From a checkpoint of a small transformer trained on Wikipedia: MLP 768 GELU, a variant of SOAP for these matrices.
Each number is 200 + 30 x the weight over its row's rms, rounded and kept within 0 to 999. Layers, rows and columns count from 0. The size before them is the row's rms in percent of the matrix's.

# down: layer 16 MLP down (transposed), 768x192, rms 0.166, rows 453-484, columns 96-143
# up: layer 16 MLP up, 768x192, rms 0.156, rows 454-485, columns 96-143
down453,104,202,199,191,173,217,141,201,227,263,156,217,198,207,209,233,191,211,203,175,241,175,196,217,177,217,231,210,142,246,192,169,249,189,216,220,200,186,200,215,234,176,201,195,212,185,220,214,215
up454,097,188,165,188,219,270,224,207,193,183,193,194,226,179,191,190,235,208,214,188,210,144,182,174,232,172,202,178,187,156,213,203,216,230,221,203,191,206,187,229,226,207,238,189,210,249,221,215,202
down454,100,221,199,169,181,180,186,174,224,190,122,238,231,212,187,218,220,185,164,212,220,194,233,197,216,251,198,186,197,204,224,171,229,138,182,214,188,223,159,183,202,182,183,243,176,182,173,216,192
up455,101,188,222,214,187,164,274,257,202,191,138,235,203,151,208,176,195,156,153,197,180,232,214,147,217,204,208,161,204,207,188,240,189,181,187,266,254,167,210,182,188,155,189,189,185,189,163,247,212
down455,100,148,183,218,238,191,197,244,225,211,200,253,202,206,210,206,200,249,154,141,183,225,202,191,203,212,193,214,264,171,183,236,232,154,210,242,227,213,211,185,253,190,192,205,173,198,222,211,209
up456,104,144,201,196,184,255,248,212,164,223,219,238,217,202,246,175,178,238,228,207,183,201,165,204,158,213,220,158,221,221,232,191,208,218,214,167,185,189,221,199,155,227,165,153,177,193,166,141,225
down456,115,167,237,194,184,220,185,212,229,206,173,139,197,238,183,201,208,192,169,162,198,221,169,181,192,222,223,227,199,174,183,203,223,191,206,141,182,195,250,185,219,226,205,212,191,215,160,182,161
up457,103,223,201,162,220,180,187,178,220,220,207,215,280,209,179,167,228,173,234,194,221,129,184,169,209,249,229,194,211,207,240,159,196,217,228,217,214,259,179,203,214,182,224,237,231,186,181,202,208
down457,099,210,269,214,214,213,185,236,228,225,170,233,205,215,223,247,221,227,222,198,210,245,154,173,206,212,211,233,160,198,241,208,233,201,175,244,247,157,180,213,254,191,212,193,212,201,164,181,202
up458,104,223,152,204,211,184,168,149,183,211,213,158,219,242,190,223,170,217,208,246,230,225,219,274,290,223,175,209,225,252,153,214,219,212,229,228,181,217,197,210,148,194,183,200,203,248,205,202,176
down458,109,214,169,217,187,184,204,163,233,157,186,190,204,233,200,230,169,205,220,210,199,242,171,201,194,203,157,167,228,155,157,236,183,239,208,221,205,200,243,142,200,216,226,216,228,160,186,179,216
up459,095,170,220,169,213,245,289,240,162,188,222,231,238,113,220,231,190,155,215,236,227,259,197,244,194,159,217,168,170,175,215,199,187,209,225,180,190,144,167,140,211,186,211,237,193,205,161,209,203
down459,095,238,200,185,213,171,179,208,277,207,163,173,244,163,182,246,208,242,201,186,219,173,188,197,249,185,205,202,193,210,213,232,178,202,205,184,191,246,255,174,200,163,184,231,244,210,191,186,196
up460,102,209,186,162,199,195,201,265,208,183,212,247,250,280,210,192,184,201,143,209,171,114,249,164,133,211,258,208,183,217,133,239,186,209,157,233,191,188,171,162,158,201,207,193,200,222,130,154,206
down460,097,204,237,185,208,198,143,190,164,213,153,188,205,240,223,126,192,159,247,193,183,269,186,197,185,219,219,212,221,195,143,228,223,161,163,221,190,192,220,202,225,235,203,186,153,199,196,172,241
up461,090,210,179,232,204,250,189,202,235,173,189,196,220,246,198,201,228,184,202,116,206,166,241,205,161,210,205,210,221,207,233,225,227,160,175,228,159,152,191,183,227,186,185,206,166,207,222,206,120
down461,093,240,246,152,241,151,175,184,172,221,230,169,156,163,175,170,211,197,179,192,213,195,174,196,190,193,214,198,231,167,195,175,201,225,258,267,180,176,216,209,191,183,212,198,205,201,214,177,228
up462,104,136,159,156,161,209,210,221,151,230,207,206,188,171,144,187,242,189,213,197,214,181,241,183,126,236,233,207,221,202,208,150,207,213,205,178,241,189,217,211,215,215,256,259,192,261,198,218,208
down462,104,217,228,225,238,164,173,226,217,209,198,167,181,135,203,243,190,199,257,196,191,176,166,243,221,221,179,183,208,204,238,221,204,237,228,193,221,249,203,226,131,161,241,159,220,191,194,200,181
up463,090,224,206,203,170,181,227,227,180,170,222,189,239,198,187,234,175,185,251,209,189,180,213,165,193,171,209,179,187,252,156,174,234,242,232,201,177,134,179,190,176,164,217,168,332,213,169,166,197
down463,090,170,203,200,146,218,172,177,188,247,217,169,166,139,214,231,213,202,196,205,159,183,207,221,200,180,209,199,211,236,264,204,209,153,244,203,242,213,210,273,195,216,213,211,178,210,173,119,188
up464,099,209,227,221,202,227,140,229,186,180,226,187,274,192,232,201,207,180,200,166,208,166,185,207,181,202,180,211,173,186,242,180,219,204,147,167,177,151,212,180,158,187,172,199,179,186,186,233,177
down464,102,221,191,180,145,148,228,168,199,186,176,211,189,165,204,189,184,250,196,192,141,181,196,227,217,152,201,228,158,217,137,177,230,157,141,213,189,225,173,185,160,170,167,233,243,176,228,193,219
up465,103,238,224,171,206,160,204,195,210,198,251,214,213,179,221,193,207,168,259,192,241,160,131,201,241,194,224,243,184,234,208,181,215,205,199,193,235,208,200,219,231,149,214,192,198,182,133,219,185
down465,102,202,152,198,218,205,185,155,215,181,198,193,201,203,189,178,179,210,247,230,195,134,197,187,195,154,207,234,196,147,206,263,180,205,212,169,231,183,175,205,208,219,214,170,168,161,246,219,142
up466,096,168,169,146,222,168,239,225,230,221,135,252,221,259,223,215,225,210,177,194,208,182,272,200,162,172,172,166,185,232,180,112,235,254,180,182,155,234,170,202,192,260,214,173,166,201,162,246,184
down466,095,196,207,162,196,184,190,209,231,220,201,172,194,251,243,214,179,167,214,136,266,196,207,214,194,189,135,175,191,156,176,181,244,185,147,199,223,201,209,186,205,131,224,218,210,207,206,195,240
up467,095,232,194,192,198,249,216,181,202,206,244,216,221,184,209,206,209,244,242,187,198,224,159,165,208,245,195,252,212,194,240,172,272,193,215,210,268,241,228,159,151,259,211,185,232,179,207,156,207
down467,086,181,223,135,233,197,190,187,220,194,190,233,254,175,156,218,186,211,182,170,229,196,199,228,239,181,255,189,182,223,173,227,171,187,177,208,126,201,249,204,180,117,176,182,223,167,231,210,165
up468,107,188,246,169,248,233,199,182,189,193,189,204,249,222,185,174,223,196,198,169,223,237,199,140,131,228,224,235,229,157,221,191,218,231,196,185,197,170,203,201,203,188,200,231,181,222,229,194,149
down468,107,233,200,146,200,204,194,177,219,158,228,196,253,217,263,135,186,214,182,204,206,132,197,146,230,195,176,156,230,214,261,184,204,152,217,188,239,234,204,160,213,155,174,167,204,186,198,200,219
up469,107,232,205,158,224,189,228,204,159,190,184,204,207,230,172,180,282,189,191,202,187,157,225,206,185,233,208,131,162,198,208,157,170,227,245,207,154,174,192,138,230,269,191,160,190,192,179,164,204
down469,114,210,196,227,209,212,243,205,228,195,177,207,199,204,175,185,156,201,203,202,240,230,204,234,223,174,205,211,240,159,211,186,161,202,272,244,188,255,175,167,216,182,241,235,224,211,204,211,199
up470,095,167,206,182,189,171,158,265,188,121,214,208,182,191,194,165,211,199,204,208,220,228,200,192,239,156,182,221,182,208,147,201,200,102,172,245,250,238,263,195,217,210,154,220,209,221,224,262,192
down470,106,211,223,190,190,157,183,208,176,277,208,180,217,188,228,244,185,188,213,221,228,231,192,210,193,172,190,192,204,217,223,202,240,219,220,159,172,135,173,216,222,163,243,198,213,212,113,161,216
up471,113,258,227,227,205,197,207,218,246,168,307,197,226,196,211,221,193,221,251,199,195,200,218,223,236,261,174,184,170,172,236,157,194,218,247,184,196,208,160,205,193,200,151,260,213,221,179,167,193
down471,115,177,244,199,212,202,218,156,266,176,142,162,200,225,201,222,176,173,170,158,175,262,216,188,234,176,220,252,197,224,195,196,216,189,189,204,264,157,237,175,196,212,156,158,215,170,194,157,173
up472,098,209,152,231,158,226,249,192,184,211,176,196,222,224,237,267,238,187,206,178,256,158,194,218,215,223,225,212,206,205,192,228,221,165,266,232,218,202,213,166,155,212,249,221,223,253,196,180,229
down472,110,198,175,213,202,212,237,185,200,199,219,287,172,152,158,188,140,198,229,194,247,175,188,224,187,217,147,201,231,179,193,264,226,169,204,200,256,182,210,230,188,209,165,171,246,208,183,238,200
up473,099,261,185,190,175,148,162,214,204,158,249,175,186,213,222,210,157,214,174,216,242,198,205,230,214,214,248,193,194,169,191,225,187,207,250,210,171,204,236,261,235,173,215,168,166,219,239,189,202
down473,107,179,204,207,236,237,178,152,193,208,197,191,208,243,191,175,175,196,156,216,141,238,204,193,196,189,173,191,169,220,193,158,225,200,218,200,174,202,231,275,225,263,221,203,200,201,192,215,183
up474,112,175,166,261,210,176,254,203,140,202,193,196,198,240,200,243,203,203,186,186,292,187,193,225,232,157,217,187,201,248,176,157,157,169,191,163,148,222,277,222,243,202,188,185,213,181,175,218,179
down474,098,148,159,208,234,189,181,173,240,205,174,162,178,225,100,226,180,209,209,222,208,238,195,142,232,199,246,210,259,186,140,224,192,138,198,191,193,260,166,233,185,243,241,204,215,207,197,188,191
up475,103,221,175,218,186,277,180,248,195,171,218,177,126,183,222,170,211,235,209,177,195,189,247,162,227,217,178,159,190,227,208,258,224,200,192,130,153,165,164,178,202,220,196,193,185,244,280,205,188
down475,115,216,214,197,179,222,188,221,230,207,155,208,170,210,232,160,222,200,239,175,197,210,162,182,232,219,192,189,211,173,243,200,216,204,208,211,224,206,145,196,195,217,184,209,181,217,181,210,188
up476,096,153,152,178,193,196,276,228,196,172,186,224,191,217,149,172,203,199,171,199,205,187,204,276,131,196,165,220,201,211,198,195,180,213,219,169,223,211,143,199,234,243,156,232,171,218,143,219,202
down476,108,230,209,241,219,224,176,215,197,199,207,216,212,206,220,193,183,169,218,190,175,197,179,177,178,125,159,209,149,222,216,197,213,196,146,232,178,181,137,202,209,180,174,206,217,201,194,227,163
up477,102,217,212,212,228,131,205,187,209,150,206,202,246,247,218,203,221,166,149,181,197,227,173,219,133,195,187,192,208,219,207,112,156,198,205,155,166,216,201,205,189,211,210,223,220,206,175,208,238
down477,101,194,178,209,242,207,202,206,171,208,201,191,210,194,193,200,208,199,188,208,145,202,234,238,238,188,233,197,222,221,224,204,161,187,247,181,198,127,159,171,252,180,225,156,186,235,189,240,198
up478,098,244,202,217,215,245,213,208,217,235,225,147,202,236,237,210,219,180,229,224,204,173,165,169,194,216,264,258,204,205,186,251,227,183,252,218,213,195,185,153,152,160,236,197,126,227,163,173,257
down478,085,139,233,171,225,214,241,164,214,162,173,219,161,230,207,244,207,221,213,250,186,204,260,229,201,254,245,229,227,233,225,125,176,257,189,167,128,183,202,221,196,239,224,205,174,226,230,222,137
up479,097,209,177,232,270,187,209,252,240,226,194,207,192,178,203,218,220,171,220,163,206,225,177,149,155,175,204,231,185,187,202,222,207,221,187,220,193,191,222,217,225,251,198,224,251,141,170,216,154
down479,107,179,207,171,222,174,168,201,224,197,201,168,209,177,173,243,126,299,183,128,164,248,254,198,187,186,223,251,126,208,175,196,195,241,160,148,211,166,163,216,221,195,230,194,237,156,172,174,243
up480,115,212,221,204,187,202,236,206,195,124,158,221,219,194,191,256,124,218,224,175,228,161,237,203,216,241,180,204,197,177,157,186,221,169,162,226,149,224,218,158,192,235,206,148,178,250,173,237,162
down480,121,235,158,219,241,177,215,182,203,229,197,220,199,159,99,214,193,242,191,186,213,187,200,192,229,179,185,209,205,200,197,173,185,206,215,228,185,236,168,181,150,146,229,158,177,194,230,152,209
up481,104,179,261,215,238,191,189,192,181,187,219,238,155,188,226,200,220,220,183,252,169,232,166,176,184,199,221,219,172,204,152,219,239,237,184,177,215,223,207,201,219,185,204,230,173,201,151,234,164
down481,089,182,162,234,195,222,255,195,237,215,267,179,206,218,190,200,253,207,192,246,198,172,191,198,196,193,232,222,189,166,181,183,170,205,232,186,168,163,234,175,151,240,172,173,185,245,201,190,180
up482,098,242,197,221,232,203,191,158,179,141,217,236,218,237,184,208,176,223,194,172,181,203,201,163,217,140,228,197,245,238,232,267,210,208,199,201,159,179,243,215,148,210,221,207,254,265,195,133,198
down482,090,224,180,230,201,200,212,160,230,210,199,192,156,201,191,177,174,179,205,233,210,253,189,173,189,186,212,272,183,194,169,165,169,203,207,201,180,288,222,211,211,163,221,139,189,141,207,163,240
up483,104,255,189,185,273,193,223,204,243,189,174,199,199,185,187,179,216,195,285,120,238,202,220,252,182,186,197,210,206,242,245,181,225,222,175,168,225,241,258,181,173,219,199,183,168,230,165,208,228
down483,104,206,194,259,128,216,207,236,173,154,211,200,237,193,211,192,201,240,191,211,212,169,143,225,218,241,236,213,225,199,166,223,231,182,217,168,153,163,212,257,206,249,227,158,162,223,215,202,213
up484,109,218,157,218,241,205,202,214,167,208,157,189,206,200,194,198,171,195,187,233,193,177,204,173,256,227,255,172,211,197,161,234,170,197,144,193,213,182,205,178,209,218,190,230,132,213,232,179,190
down484,105,189,171,184,171,212,155,160,157,185,173,195,180,197,267,243,170,207,196,241,186,249,198,175,186,244,198,200,263,178,202,184,236,186,189,237,173,137,175,244,232,220,203,188,192,248,251,184,241
up485,095,205,173,178,188,190,221,221,160,153,278,215,219,139,192,172,215,171,112,229,215,201,184,255,201,181,181,195,214,170,207,230,178,211,250,182,183,144,226,176,196,228,211,257,168,218,214,202,207